config = dict(
    norm_eps=1e-05,
    attn_scale=0.177,
    bias='none',
    init_std_o=0.01,
    init_std_down=0.00502,
    schedule='wsd',
    decay_fraction=1.0,
)
Each number is 500 + 25 x the weight over its row's rms, rounded and kept within 0 to 999. Layers, rows and columns count from 0. Numbers have three digits each. The size before them is the row's rms in percent of the matrix's.

# k: layer 5 attention key, 256x256, rms 0.1, rows 191-226, columns 128-191
# v: layer 5 attention value, 256x256, rms 0.123, rows 160-223, columns 128-191
# o: layer 5 attention output (transposed), 256x256, rms 0.103, rows 160-223, columns 128-191
# q: layer 5 attention query, 256x256, rms 0.0991, rows 192-227, columns 128-191
k191 104:532471483496504506495492484512526510468472481460461501538484499485512529519486459507501535518506493521529504492430467501502505537504499509467500563496525454515510507489488457487492472503529477
v160 102:549500474495517503451492489494523494481478485487487498485507520544490477542502501496477467446496510499485514469487510507523480517510459552526494535532552518495506532490467511531502512473514515
o160 097:458509537517492516474484520517511526467509532486539537459464500517503518479524489512506520475514473509524501498478468456495479476541542490488505493480505518484444498501469505461469457465526530
v161 103:484490477512505527464527461539512502517506539501537485497503504491504502470488552507476517426496496515484501468473465473498477520485466482514578505491485504517484478490492484481558443482482473
o161 102:506469528491464517528492485486493506484444498480516546456513509499500477524509510499491520465503442550531475514486494523535519532483519478485470506523529496491528470496515504511517540509412479
v162 095:444504534500493521477492457505513499464511476505532484504502508489469488493516489505488494473532495515491504502557512502521453491530477473439501520515467507461495513469477495536498518523474460
o162 094:475424494483469531479529511470497522553518485488511517509448503501533482540501496511533504545513499555506489509462469495495543533488476494486497496510518513516489496556519482496473463491511468
v163 105:485538545507463477478472549468506472501487491527481485495522546516515538510491459478509519527491499503498505550514494465476426506496519534533521501472496531498470484534495511520505521487482506
o163 100:523535470539494480475525516506516549479522496513526548521471519454450535493500478473505494487490506484535463485514494479479524497526490483547441497522480523498482526549525518497476495545503485
v164 099:474522473475486525507519490476511503512487553509524491509526510492473492462517544520545477516511490458471471491476516523517515478495478475479490506507531521546533523545492489562490506530476483
o164 101:493492524532484491509517492542521434481462507509545452503481508469502488534534518482504489489490501511486507515486471473527483500495450506474480481535442495502465518509482472514528529529499502
v165 096:461438519493494492484463522576511512502458551494491482504505474487497518502491452535513497488479474493502518514494498488481491509471520487503496527506505501488469457506479473507503461496503526
o165 095:563498491493536464533508487503508504434514472505488457485479504475492523499481452458521522497480497501471494491527474533478523500506537518516518449500489543532532480518492503476532464556508506
v166 097:512491469502476514492501509515480496542488505455524510474475475534551523492515464472512491492495515504451495514541485523502520505465476483514523529501482555438519535474497511504506516484514456
o166 095:494497510547486470502477451462510494466533473481502475523471483445524477464452479538472460527523512490526480518534514467472500491546527483524521491513527445505485488475466554475511501510553514
v167 105:458502539523465522512493508494473505498482466504493566531495503451462501492500509515490512498498468545468485506468553495546557500520509488464452486507498474519532487482502459478504498491510559
o167 102:507509536516511507495545515487470498483481451506436502513493463514531517526525508515493496497486491495520534505475525491477500538518504480503515485494490497501559536495433530537523526453445508
v168 099:506460518500516493512522537537508495504485479493512510507518481482549511525529494515487457489493500485505427481483488506479528524502480490519516503499518523489565492487524455491533459510514469
o168 102:494507474477481516507539495487484531504503547501512473490576474556496516503500511472514495469473526478520507505488522484539487497538503525517488482514529486530469505496478534502468498537461499
v169 098:521515502521516515498486489552482527456529470526496544472474548476471491506477501512531484521516481492530488486473518488501473509530511503541525513501494470509473536489503488512527493518474518
o169 103:514504522458502510519503513494519469476480511494517478494488488543547544429535517503487508460496501529497510471518515527503484521469512469554491489499504483528507516433476462509490508489577462
v170 101:492529455510516470481493480493478468534516509477540514481467457538496507496512528498469539555537497542520490536500506488504501544494480498506515485508496494481533488455527518488502491517486500
o170 098:505506463529506481537485493519520500475513495541486480494524490479474495534464463512464509491433489487495489513512481546491487502552467515518517540509488522510536468521484426470502509468474504
v171 100:483519497465521522478518573466480471526511460489511489537512541489531513518452475482494526529495500497512498539442536466517487496521459498533479461514475470504534485501518488515488527466474523
o171 098:474490513511455484540499497463491524525510547541492532471502482505489531524442467502478480492473481483478461504481468507486516534486512521528479511491518555510486480518515498473484522542489497
v172 098:499509507436503484532514479449506489477523502506495476477496507423527475480509499482488499503529518482482539520568498496533525540478471527554509530529489475482496540513512497546453491491539502
o172 097:517502473529500477468512475530508496483516529492449493516473478510543521474452521475481503512509520496506477504473465444507501469506486538476504506493549476472481468534546480537524496461492566
v173 102:520505451509525503471489476492521492465525478516495562454536526515484513461472512487533524499540506476502471497514525468485507495478473531528486534490496479496501477521503478499534496470508529
o173 095:504451530527482498481519507484474527477529529505449433486471507503480508490474511550487507501522520470544561493490503501445459487505509511518522486535510539521538514469517505518475469532474489
v174 104:497468532490482475454498491533514478511501509487487519492509491470489516500481499500491509537477518470481475489468501486496507508515505466450476513502474501521557489504499500506492499492539560
o174 102:471477526537518473486452529500460460488553464511506480500494522538492504494503491471486555450521479508495527537546461486466508524512489512523478536507494497484474468489538510508503470533556484
v175 110:489476510490481496524522504492450471499503468495551510519502495523478514505469484524496458513506547522461555485516478478489502485569504502512461534498468486511548490450506513508518518529502490
o175 103:449525511559514494495525458472531499595475488489466527497476480482483491496541509528479512534446539486519478520516478546505528505491498502518484489489497490510496472539471495485528515486526509
v176 096:528465506492494496491486519474488469510495517496523491484490495499487503538532526470533475488488493489529472494483552529454487488507473454499495524509529488444491556504533502511507492477489477
o176 098:504486514450533498473510512539499490525521500501445542516505495517531498507484481544471564501508510486492511474536511506500468472521512469517511469530504518504487473501466463506500474490569542
v177 098:481425490476501528552489488540487546511476489524519505491463501489456502532486510553491502472482513514498517508518492485481461490500520513479525526508509511443515486506506479497472520497478525
o177 095:496533506527517512539539467449557491463474505477506511494535479491514518517485484503532479500513517469521483503500513481480515535520515504495512480458520515466479465496520483509505501551479525
v178 102:519519516500473486463472488484508475487524521502499514526521516481505467508526499489508474530486513487510516493504546492493514475512495473469499493506553491470475552469591521480523506504447492
o178 100:468499516509537515513458486505489516452537525540470542477460485508489531501493467494511528533483490497524498513503471481452468522482525527508506502494476518521543539516455487532545517513505500
v179 100:508532476494510481474523479504550515520524484485488481573521484448500505504502492488508532518510494498518489524511495489540482500501527498529513463480504442485508536480490476496473561486533469
o179 095:510528482490494534454478504470535473457493518533466505459490505487481439536502511528482553486467481459488499502521479485484450506475515475484438535479489516540507498494520476468497520506512512
v180 108:464534493478528472539514476491519503546501510499477455486469502521538502513514495487489517528522467529478514468517472477442523515541507497481510526474489493491505492533514525486527527477562514
o180 106:543521496463493458501529526542505525507554524508548475465491478456460469538492513493521485498503540479512461523569500483484484497462484494544555482548553491523544466494488492540498528485494475
v181 097:481507501492504482513462503472578493490518516514494540511544498500491492511509477512504470509516513507480503491494527464502515498558483488493536506515485502502487537500520522460491457450510474
o181 095:504500512525486508481519485493496504478550491454541504529468510492472564465495463498511503486500472489519517527511493461482464516492475478493501490502495508504462481518469472573515510460541519
v182 105:504510491504516503525450543496506482491503497535489516483498510459493481518469516475518502537472518538513448496551512540525506446505490480480510499480504507495532501514501509517530501513491482
o182 105:497464490515525531476478465435543527527548512490475473496520494506500583509532484520503484497492498528492483522503500476488470479493480561460510469524497515499478499502534473506515508524497538
v183 100:499454498489508524507521508487485458536544482489454481513505514523527498474454481502480478479472487502519486486482493543501559488477500468511486520469462515521517482462500501509487518491514497
o183 100:489527551487536474504518476532475498487486471480535496478494485540464504544502494497534519521502509510541470489538511484482462452529542477478475484490484491523508546541541545510496477504476483
v184 105:477541515474471477534502532480473460495473559505524484486504512449501514462502545509479505497490536457477463505486511517489487507475478475532440543498554493484504454535477516522496519487505521
o184 098:456506540516462512528522527479538524509491477513468528531497492530479486522462483543527480493506515515492494509491500496505521515478489465485518503504494465489535533517480513532487492485472511
v185 100:508498499453500517517521468505537526494497446526492462492481532479496514531521509518507511482533481503515502500526525533480503521529488519522489522464469565510506516454488472483500486525525487
o185 102:509464483485480480520560523523488499493516510491497499484562492497504518496550522464495545511460522521516480501494488479511480483525544512508463500516514450467509526423448492569481493504538500
v186 094:500488516506539511494504500511505491515464511504495498520487461492518496453504560511529449506471547491463484480473489475495523535542496484562499502477530478537448504554506524494536515528523535
o186 094:506513473533485515502488459512514459528510522557513516527476501516471450507538440494497463498531515500496477539492466535522472497506494514510482502505491521530519534435522516538536526484506498
v187 092:527488432533474485521485475508473487494533522493468516460482500523556465534496505503448478501514519482467515507501493501484545498518501512492449507520518557510448555535486541496543489485476529
o187 091:528495528457504497483506524488470503438492501555483501484439483451492505490511519516522482521550529445484480509501477426508462464507492511515476551457489500488513514435459429520499494495555526
v188 096:475495501494497534501509492452465547465501476489478457542513521520494493520491530511445510528473471558542473501516471519495485507520498496482510505502481524470459509474494511492511484487494515
o188 093:447527512506499493474492495546515455533441511480491514527482493493523525491508531494498522509528492497473508460507499510478524515478505479489520529476532503541528517508535533495449518548462492
v189 105:493474457489501508470504491540497550506494529465494486470540508566549464486477518494486516545487534490504506486497477476488498523502468491510493458506496488494485455492464510528512526514484485
o189 104:521539505514474496511511520505531502488456502529486454464486485477490525490487508522488464475477501502505537479513533482468504524508503529528549489522518493498529489469492519470495522506526549
v190 104:570497464512479480506516497518522494453504496502485485474539498514533488489502489505510479483484488522522511525511436449491496504504511489474511505507488493532515519509476505474506487471499450
o190 102:519486475496486496488500486502472513469515516497527486522518516500471531496514469502501470508501521476531515477510485483520478510513455529482550514492519533505520496506492495489458504490479535
v191 099:524497496476501448536511503482515523480485463518505483516544542522464466483528489522462544469496513493504535490475520528504508518527486521501496480519477443501481515477534513503500496446499509
o191 097:497479478528545522481517459482517512533485546464471534515537458450547477471484519543521531508537467519518496433518501437525481506484515499518551537470509467492449503482476525513500535515501481
q192 055:512492519500476481494508516536496520519463434487489467547526498503536478553481464492502462449504538519536495514531451477485462504487476439501478485499529493484455450488489486516511493487528510
k192 060:505400488482514480492520467477511540527521507524546503497479465485534523480501507471519507530489469489498522457468515456450490529516466465484458520499517544460506517475463489480514526522473530
q193 059:532508483515522517528516518515502497503517449469516487469477499526498528515494525546470515512537518480502516534487494507497479535549515493468530526512479452535527532453548531462498510501468507
k193 059:482539524523520515495530508508502473454502533475475472502508566472509436460508499497496504475510498538507519453489501497514541501485553498480452514485503498504476479529484477478498496468502477
q194 066:491515551506493451470550505503484535559492488486491479536462521499512498497485477442454476516467530481521541503484508480522514506485496473502506433460504492498481482493515519528581525519505508
k194 069:511511514510523514523512533475489503473523452505471482479517536505509543493529514554493520491516512484505453530485485536499532452498455511512491503555524488527528498506441470462446520505508516
q195 064:534524478561500561506467485474537478556499501501535515472528507474527549493463458467543501537544454496502444457469474501488518531482488500485522549507483503520487497514480481481479509489522510
k195 068:507543538508460458529504468543484534507510487503467474454473474500464477523516522506487502452487536459528546538502479532546464490497505496484475466521453479524504524498527518497516471498471460
q196 071:542474497480468526515489477498519479494549518509497488480456487515495521490465515524507510504479420474506490545475463477510499545505493526481501548530480545495530525460516538510474504519488472
k196 077:495505491462511490511456534472490496507483492481501517522513495498531551483529506523509523494504430506483514494489523457481504491523484528525551462502518514526491510514475476496478524531523515
q197 071:479523523498518493475501544494492538518524486517502470537493514503486506518504477479464463505496543526482480499541510507497518466490511489507511457472527507513494437528547530514516487522512531
k197 076:527518510494468473467540502495500478517492502499465510493504499486467497507508527506529476519480529496515472497413492501517491466516463465483501489540517472502519517500492475480521543501481458
q198 077:470484485516524488492500474461504497502472501500523521500505493548479460503528529456514485478481519459496514477482504532488521509491525478496472462465487477496476532481493491481532522519507514
k198 079:508499454487517527500498495480496507496494458468496477498457507533488500524506518504531490488512438493492521462527499495535490485514510494472496503485505504460517503545500500514504437468508496
q199 083:508517493465432523532506448526516477480510499511510531472490494505515509514458491519507511508498499471521495500486495511518509578505512533521526515482489529535493538492515497493472540472514490
k199 090:528447456471512483504492504474463475527527554491526504480497453487491500452510492506485522500474462554484498512496538487504525482536484555515469462511497503534505512513498498493462513521524527
q200 071:500512480483475497507476495501512516531541511501513535494503473488501544509449471472518500467557486528513510516508493474503514520505496496527526547496527497475502487493508484530498514457508489
k200 096:512497506479510513478488506515500456465472505484500517490552482511457464494472441514564486488505554507518483491514491505518514525485512461521501504510471480533527484491469493511511507508499460
q201 109:473512517512514505489514528484496520518530492519474496517507507509514495519515578516459491501494512504440508478502472505468517492493501565484459498490486491489484527525511520496507477499510550
k201 108:456524521506490475518513521550516480500509467496518503501515538503470491540482471479512485495550524487493521477516487552525469481460505417513497485504503466509507481484474524513536523497536459
q202 122:514511518552508444481496492484472509456469471475469488468494480525486492535522476520531532495525533489517490520502510496498530489533504518528495528534497510463523452515473511523519533512503537
k202 129:530479525486446494484510498472478545494516540506491483523492528498469483517512523496509506505496471483549509522495497505459468492479499505515516500527477530501497479470500477533482569525514551
q203 130:516505483465510492509452509510478486508466484503477506513536499482498522510472490500490468523519521463497487496538531530489502461509548531516495466482517482501503477501485474454495468505486515
k203 121:465478470505514443474532507493486513493459498516471484538517505494490512476450493567516546514541471460485477532532494523501533499504532496488521554510489498493529484523501478511481518514517499
q204 127:537523476452511500447443552498459496493540485512490484458501538477486546470503517527503497531476482491515499505487554555543516483522472482511501460525517507532483480471506476476532529543508478
k204 125:499509492432510494508478536519467446500544478465496476490449526524501510516476520512522482511502517485533486501470518480515527528490483571491492473500506523549480465484492488482512563464500512
q205 134:539490536551480526547529506482526433525506511509520531475562464475520522498482525501502473431464496497550479500544509532529519506514535522490485496536509523487494478504533511457542494464524463
k205 128:535527509504546522510484481514503522505493519581498503528518522504542477530491493446513505469517522463494536506494464533542500516532481488473452482490487500522504460475500514517471456508502503
q206 128:493475503540487486504464529509502471528479464503486486530521482494499505495536484521489500533498497510491481460500477490532485525497522503533525480542489518546515501534483535525486533453484493
k206 127:469464486538519489513519473501511491431486451521551468489524525480537491529539536534502508519482518493512506501466479511505467517524535480493516542511513473539491487510524502486516569467541488
q207 127:495514466477519475478492484504497514530493505510460527447527528509489511512481527495508460533481492522497475546475501490499492570520473513466472525483510503475468459517499523508517517468477529
k207 125:481469499454459473502465498505500531533510480480468537497533545478480506497502522477514490516482527493475505509483551488492535527510464507491519479480450519508474463508491569488452511489492516
q208 138:508486465491485489510524504521492510492512498477433512494458511457491543523419500508495501427497451509503435494516489459499492477441491507515520490506496521535513492485495477505488517511506456
k208 136:505498479489524497492508511542482548515483518536497478508479512489480497516485493526501483476515519491556504499536450458493509489526450484462507478499525558524509467513528516534497523501505533
q209 126:465485500478446519533498497519508527524469472528491500450498547534459565496548517507493509509525494497534501470491478477486502508489522487491503495468524526502481469496542540517529473503514506
k209 131:449464513460452493487470507455474520542488494440505462509510496475485494520465485527528524475478514516465485501498495499524510494490513508488528489469474504487477482495507496531459473490497488
q210 134:503489488455480513518538502495488504514498492484452547544478526469507506486522536558532529533501479504516485508513553482528478455490523494464513493554524518485488489502444489541448499538498486
k210 132:523470478481512481500537514483482472508468514511447476471516488487522511500523524519532526501486498508499451509498519489483458502513489497503511491501498484502482523496458531480455513473497511
q211 142:498501478463484516477475531514537492501512486480511469528474501444509449492549509464491479508534482528475556515501493529517480497502485512501525531504491475492488541470490520482488486540452522
k211 133:522527483469503534453460512509486506435532492468477498559491515506449511458479519496463452543491545509510526490481492489493539481519459468534540509510524485474499472532490496506467481499500523
q212 133:519497496496502449551496535499495485518512557501498460487463520500491521543478506481488464487529507522462464479499518522501507508523481482464507476479478499483551473464504555516486454495495514
k212 127:476540502457503475562475515555479495459541516483578529498533511538442475525476491527568528544511492532497503496498491470516482518525490541494510473486505498490506461498486542534513486472507472
q213 131:495503472534483500501495495484441447500437429518500499485522527489484490518549528531535484496531497497484462451522489506542534510462508547474523472481509479467471514511497477540520468494530520
k213 127:483485515524497478473457512458500512474478488488515487463499519482498455561480480541587513531512488496469513452498499501474534503483499530522506506516495505472507474484512492505546511539522477
q214 126:519493501506483490488490539532486478498517463510508538515505488484502544525466485468508514521537478524535522500527487514504474464501545551447513536524507498542475473484463482489498487503517531
k214 120:556489526506508460504537490510500564552467482510454507465520472509492524471459470501483478496534513520498525508525454492503460468480484478504502490480506510538490465480491513507487507494505548
q215 128:530521485472513517505509454520476506510513534478527529487495512492523581442516496496528488510521494496527468465536469528515460493508527512472534461470468487475450482475513501474489521459524533
k215 125:506541513493489418443487456500488486463478522485477486522526499488560584492474507499518487479479496480476497465540511517514478494529509539483528458448491460468536497491499504504520495534487511
q216 133:431503442506481509494464500519517469524466525491494515546460476490493500516544469459487505514500520496491454532478544497504477481520490491494513503487513489484518492470484498516458516487534484
k216 135:496516456471452490516465526460526520529502488507519494526478485484463536508493518481494465541519520499447509503492452538512462482500504535480494551492500483515501487515518491471498457475486494
q217 132:516546470472481524486447504472455493491516516540489506486454430497507471505491476502502487462481495524471486477463483518537497499513499512529504521480440521534504523507501516534487509528517461
k217 130:463494462461492544506503503538498508512550470503505483472487488490502500463502436498461536459536519524506502504511511498556517510490488509512506479505494510500525512524489505546512495493543503
q218 132:466539475502477544535535518511485530483493521463495474494519491509475511489495476499505500505521523487519536501465508472493484470516483477483526544505536490500511466491506507473515448466537461
k218 125:505532498547506523514528510476476524483508540487491496479511451526489523476498565546541474515507484483554526503462489503505523536543528497465498530461504528465529524474525468501507460484469470
q219 132:526513485531538548511512498513511468492503528505502540477462483493478523525480467554475520542467526502522445500488466476495510493506505511481502537526497480479463509506502497510490497493489469
k219 128:548492498469554519475513493528536495506468479524524506503481508510492535517515490482480521536476484494534507480487498489512494485481543489514511542485524461475478506507481506497506518468493466
q220 131:518490540518493510502517517468510466492517504520505457476493492469483518497510476519542512468505502509502492485502521489483524509518515502515537508487476469557464479524499502509530502449480480
k220 126:533554498522448490549531488428482533496509473497499502501537488532461481552504498513528489481542498481450504514468484472548502492474500516491530513536492488523508507512513522476522476552496518
q221 125:533484503491502477502499489489529477503476524546460502494512527517532523551504506494503485530493486545515507540498539500489521545447492511521502510499515500497523462491526495493556448508488504
k221 120:506511509519490466495507487512507484469502503549496491503467504507527520501488514514546492506479507498522451508525505550505545562457461501509513456499518516517498521517500517516552494483466475
q222 128:518500473567458470529538503543489548435490488522545523510534496446537531503490519543472484457539509500497506455502497487487529481519488464494467501477507529499445483497494451463528474478513475
k222 124:522470507509502524479528561507474520497502490485500561483524514492481509463499502485491526479525525476511461546495544459500470505542502469463501483450504465466491537555440491467548497517482450
q223 123:537541538525491465494538477462429483535532495478498505465540525451478509501509469516489475475532511499555490503509527518554500557505527519506470472522501434449478468514499471505506520483481468
k223 124:534502495480517482483504466485484548604487489497496481496487514511505433502510497483502496514538517438540541489524510543476515533540519487494489492491491498451491473512521496480512471512505505
v192 105:549446511520440480489462440500494492530527506525471514523491507474505518485517526514493527530521501528470512511526508491475522505486528526488476487491540521500513488464507514552445512472492482
o192 104:498501523513514538510526538493504540488513494453512469512514490519498491473474463498510480522548451484508467498485519466500511550493472508484504489500489515496512472489507468476499529489500427
v193 105:514519511490516455467475473481503457507434458505495484502502487546477530477499526517490530565500509485504493483486463457484513495496465485487506479509525458532510515489522531468510481542524521
o193 100:489523481469507511543479508471483482494545528485454487524503491537487477475495513486502494508521566497508529520499545481520513508479488525514518488485473498475515475509508510556520523494479531
v194 105:476494520492514503502525510502513517501489494486517495470513566489515492506461508516490475466509495540469502505474525556525468538502488510488524492477533488461465528434543486446517522488508497
o194 103:552500472482504493487508452527493512517510490534503489535491478507506483492560499494487465515549468520482500521496496433459545489479436457484512482522495521536528493581487510514493484488470485
v195 105:452532492460460536490517491486430554456494502516487542529498497509484478497485507474485497508510520503513468505516494517514472465497497544479472430499469483449488473449491506490488513495459498
o195 104:510492472496480492458466507501562457496497469509466526498525492477525506500485480518482536496453475480479538490505515478511482562474479497476512484476499493509549507543489537494472520509491482
v196 105:485476539515476515490494432511481558540474519497550497470529522486495510440504489504507506445468473482477473485515472483464467466482471484536499503540474534512513496511506442479504497511523478
o196 102:467478506483510493489530544470500497502482515521456497542552508503534490504496495500497510534530523500552494533476500514525500486470492487531496500462512452487445508506489511555518486482492537
v197 109:534508466486488500480511478444504485546498509522515522519484535474489491499504497462487462486487451507460485492487520509542508499545509497493549546532534481544491531476491481475490469481515554
o197 105:473491464531501510488478472504502491450495487475473513501518513526508516485500492489521512479497483503490518497549497490475508469494520489496481489468499506483521517513500520551479495504505482
v198 102:522489478505495457492518468538528479489512505497509516484489533568500523459548469541461417509528463465506479520495488519516488496465499527510514512510498538532499515497496519470500520493503503
o198 097:519560473486486516506466480506489480430512522519493500499501510490512485543485475466486561498471539490511517486484501498505488486495499491514481532510479489522515465487550530498519520478513508
v199 104:484504525484503482500495462522517522508509474506529458439490496517488535550514487484460497480523534538528500514509468493515531520497491506518490486556510521475517543499499505494495489474513473
o199 104:501512547485499484491505525484473489486455501510466522523500512500513511498478518483496497534529527488474495490495493538527490508512508475522504553432460505485499522516533458509492517491496458
v200 103:555522481492510477496497479519436509488507495510468493525482558507527476513469475537496468451528481466491507463480466515533512528469506490501525522454463469493502534485500502539446547541498485
o200 102:479466517506528488449524484484524504495482520488517468511504515546488475508541502499550487506504541531506465452509542462511530451509461513479467473467520515533456501505472542493496486506549513
v201 103:515491477498512507509483491504464509488492560483513486538510520502500475478509487509502526499486463503490499474502506482478501528475468522466538475480553491501509467519517472487464527522509502
o201 098:543467500514478473506504490505475519461494488526486508509506476501477533519501494497476500497522487520494469530501531494563500486485480504474515507499481475523564537501502525532519502517535485
v202 102:489481524486463474471501502489492509477508516527487459443498548483498500542462516476502451480509506537491543506500522509542494518552515445476521475487504494485492499495436488494490559516508498
o202 097:492498499473547516494488520480505492542438520509498520521493491491514560483493504513517539492498464471497531491516526497503519521515436511455490488506522492493533556464494467501492526517466467
v203 105:519543457504515533532477468520496470491478454471459499478565537502489488487520537502447539527495460495509488492518514507464522482503494542504517498503463522518486455463495481486472458525498510
o203 106:489506519521458496485516454509481519506542526543502504518474473492490510508504516483491493486480493536495547505457530517519494505473533484489499474459497474482484482471451493530485536520536492
v204 104:510462470512489450512541441470501487525510498519517472503517501484495488536484512516512521490496515530526521488500511493512499514510484521556469529483503512468478510512484454554537499490520530
o204 101:458500566506531537447513516528475508479465476510532526450501505529506493493542539461503499476501457494463517517530528490504486488524518465506503488495493521498513476536516487465496484510505473
v205 110:517482533499505488503452440471471553464531506486505522498483478504476479550519454446482519497507478504453497523471505473477513495481499518501483516474501502546491522514484508492507502489521500
o205 100:507457459508513531514500515519499505486523502483495474483466464458487495461476521546446525549449498473505490550481530539524469525498500516519512464509459474536549513520481485507513477479521476
v206 103:525439512501496503520529489523497450478486457502443497515488484481504526428489444521529535456467513481486478504491516513503516483532488453505520504494509480484509487482513526473521490485430481
o206 100:509474532496525513481477496503481508420501489522435501482490477491499435509512491477494495507502491487485494530492504498493533531506434489512502479527550500557495460479509478531516482446512492
v207 106:452405509504501545475486526544489519517517482489520470521512506535512508469491483480502529513506485494489509454533505480521518521462530501483462465495500494522507537451495437458495504504492486
o207 099:527477514499491481510503441443518509508477477505447510531522467493532437452473510529496538474515512471502521493464490472448494464496505490473567523535515477523456465497484534525514504491507476
v208 098:492497492551522488491463527470449432524504455498503488506444512477554445497540534487532472489493493499528472471497454514482503486510478566557529495506516535478525492555503479454513506511447557
o208 095:517481469514498491516542515488487529503476549503513480468518442520481503518495452538486516540508498527473520536520474472529437465515510503467510527469488474497471529555472514495482476501514532
v209 101:462495523500491464505475438506469523538530523480552463491471529490527462483508459546492486551493529471524527508498519431512500510541479503511503504524542548491481525470523510493507478492459501
o209 099:538482531509557437531481514517516526535495539510518524510533464503463493474523512517500481498452495499477501537485505509493508490494481529524475495461515517487533474499476479509482504494526547
v210 103:487518498510533459532483478528502518496465498465512509492521490513487516528511491458464521506481502542466533528529501491462505482489466508482523428462487504540505530475487484512525501542504456
o210 099:497495512514450496492523530506479501505542514486506531498458470459516520442483525487524524505486507508503444467522520502489516466524471490497497515529548450461499507516510460508462554487506517
v211 105:484437507504520488508500474508510498534510565503497480476459477525486507462477517513488538495488537478473493471477558510511537495494522472510512471506488470509503508477473503508440505525487517
o211 100:534474542515522541494448512482486493432472467528499508516530543480522506482503477502489454513483454522475515506484508473499464463518496520473512496515504458506506519513484523498469491455460498
v212 103:480485497527481528510444500542459499539520533502483450505578459492525506510546491542491446484489495476506496528491466524492498485525525475498481487505533483468522501501508504503490500520523504
o212 101:548493487477467514496497489510513457542489526547538501500515471531517504521483479504493516534508488479508482486470537493518505478508475503497532543496497504519486479501502490482520485455509550
v213 099:483500514501518544503518520489489487510545501504511491523500490463486516502501506507500492538485498499442545498529469474516495528542482481538485475517490513487476482482469537520502515558523512
o213 099:490478482512486479519506524538488504511511498489438491479505508530467484470496530503498540474524504513507465502528538524498515473484534520487499514546545451496495513490506471499525543521547514
v214 105:480458518503480479505503474520503465469484501472456498516517501531513505518494491459510517522551511523485484501504499508543514505510454507554539531540569540508552459527487480514524503487450469
o214 103:463511508521522517484504549439489522503476483498523502484533508477496506499440515498480526479524456511489512516483483486484470517504482480525493480466479476507516515523464533478486496520539495
v215 105:526472544518462513466515534482535543529515448483514514510486512540519518470552482506521499507500471514530505567487483506521537452517518525516517469472484485492507513517501468467467494496513457
o215 095:508542487499517496520442485477502493514451521483538476479509485523503503560492501459475510493488517482469483474513535465511479533481486483514495509503473507503492490446490502541537498546500490
v216 108:494521493522479539525500506455526533554528517493489530480475501500500506535515492512494486489521471487503493457521480515477496496483506454468502498459513481515521484510477474446506523529485502
o216 100:486500530471507511495503501539475482456495508498526456524512533527543505506498499505496539483465572463501499506502493540514519510452503513484529498525500490493513493504476552510505459501509508
v217 103:522496509487545485516470473476499508475506525503513522478441438510471525498559488517472511474559461523485495507458517485478506532477494515512523494516486496477443504474538505471500492525474485
o217 101:533476442478476471499543460571483540455490486478467479441542522508506520493515525487486510506489486465529502457518481466495479485521542499543494521506511520494500501518512475480490505485501473
v218 104:507465536463505518483518508486482504480471470519516497497467487511511499501490480477522489515489515519470526523503486539496482462500472514504465536503519552488494513548493504471466557502460494
o218 102:491508493527527488481500504516506511501520510478524528502507483522466478500499515490488478526540536474469489551495528517530491511544523486515539505497517456521506465498470486518478474559503505
v219 107:520489560473517508498474484490484462548499519489478496536520486462540487537538524478469547497540494511477505495484480520536517510555462515554514512466467506499491485526476521491501506519527521
o219 103:477495518524481503446505546493492506511521492486490489521536487503449509555475540471515489524494476459495503503538531486470508477470498451473494511467494519539454513492523480524527470521541479
v220 104:456478498508540497471488460477490503511526519553483499576486516488524537535501465470469530522510521552465462529456489507489508527484515499479478477522507466510502489485481495486494503492482493
o220 100:506488504502448543523484489508513522507545439531531480472500493476495537459513498536555482502512494488491524472512537555492522492535526516519481480498479482501457492521546492498488484484505451
v221 104:475458526509480545503464493518475501515460518519507484473533514477527476498504512500491470460575480544525445503499509472478452501537478527488534502552467497490479488524497518493507498507485511
o221 102:513502481506509448499502550504486540527503477455495481514509452502500505520532450510497508534519535506489536511437492505499505468496500481523526475527470481498525506466516518482522485525476489
v222 104:531504454501509500553490459439470495496511475512499534468519545496529488484511525534512495538498505483480514522549502517498504502521457478554489447517513480517474539496502483484536498460483508
o222 100:469481520522539501507469496501503500508521508492541525486485479515486506483498510492497479475555495500521468478504495488519485460496511511486545543480493488531542520446496525522505511507522486
v223 101:444497509488545472467515502508497523497532466479495550502501511486494501500498491520498483462512484516414509450549520504518502519511474496471536504565526497485509518524515498481512502502486524
o223 099:520460503515445536483506502534530529516487529500471479504445480503525518466493534521470547551474474487513486517478499509458497501468528528565472530481479489481469500485509551490511474483541489
q224 085:507478516558510540523469529515501523462537487480480464509490521479483511489447479492491481498489461524507521508539484455511521504446445485480525479478494521565517549485528490506496538490527457
k224 059:461478489501485530499462488458460470520490513499506515548509506513477535539539456471496527507497542508490542538548492498482506486521470481486499493546501528504515481503488492517502508479459485
q225 086:516471489521497503508480535519514528494501474457503465462484524505486483470452522532491441482491476488490498520502509491519515511494464497501507501476509493515466541536538482509476467458520527
k225 080:517547509516508466478541491511503495547499503488475478466457458513471473508500521501500487482544537456511478475522508502518487566425511499497486503479516503485490505510497499507475503529509467
q226 085:532471521517529473478521499513494522502484552495534480486479494489462504529452558515487455493489506503512504498566521456499485475458507553525511485479542491513468477529521487469500484508513509
k226 077:490480510522515559532502492493503471603550483492466494528454480474478474508503464523476485503518560561519525498517498484493512459462521486494528453464472519480527494530506511573479518475440509
q227 070:512489508548498530496514513508507517450481449514484512491517504494496493531491491489500504512487483460492496496454471514507514519488479475491532516488484513543484483484525499476492596503543467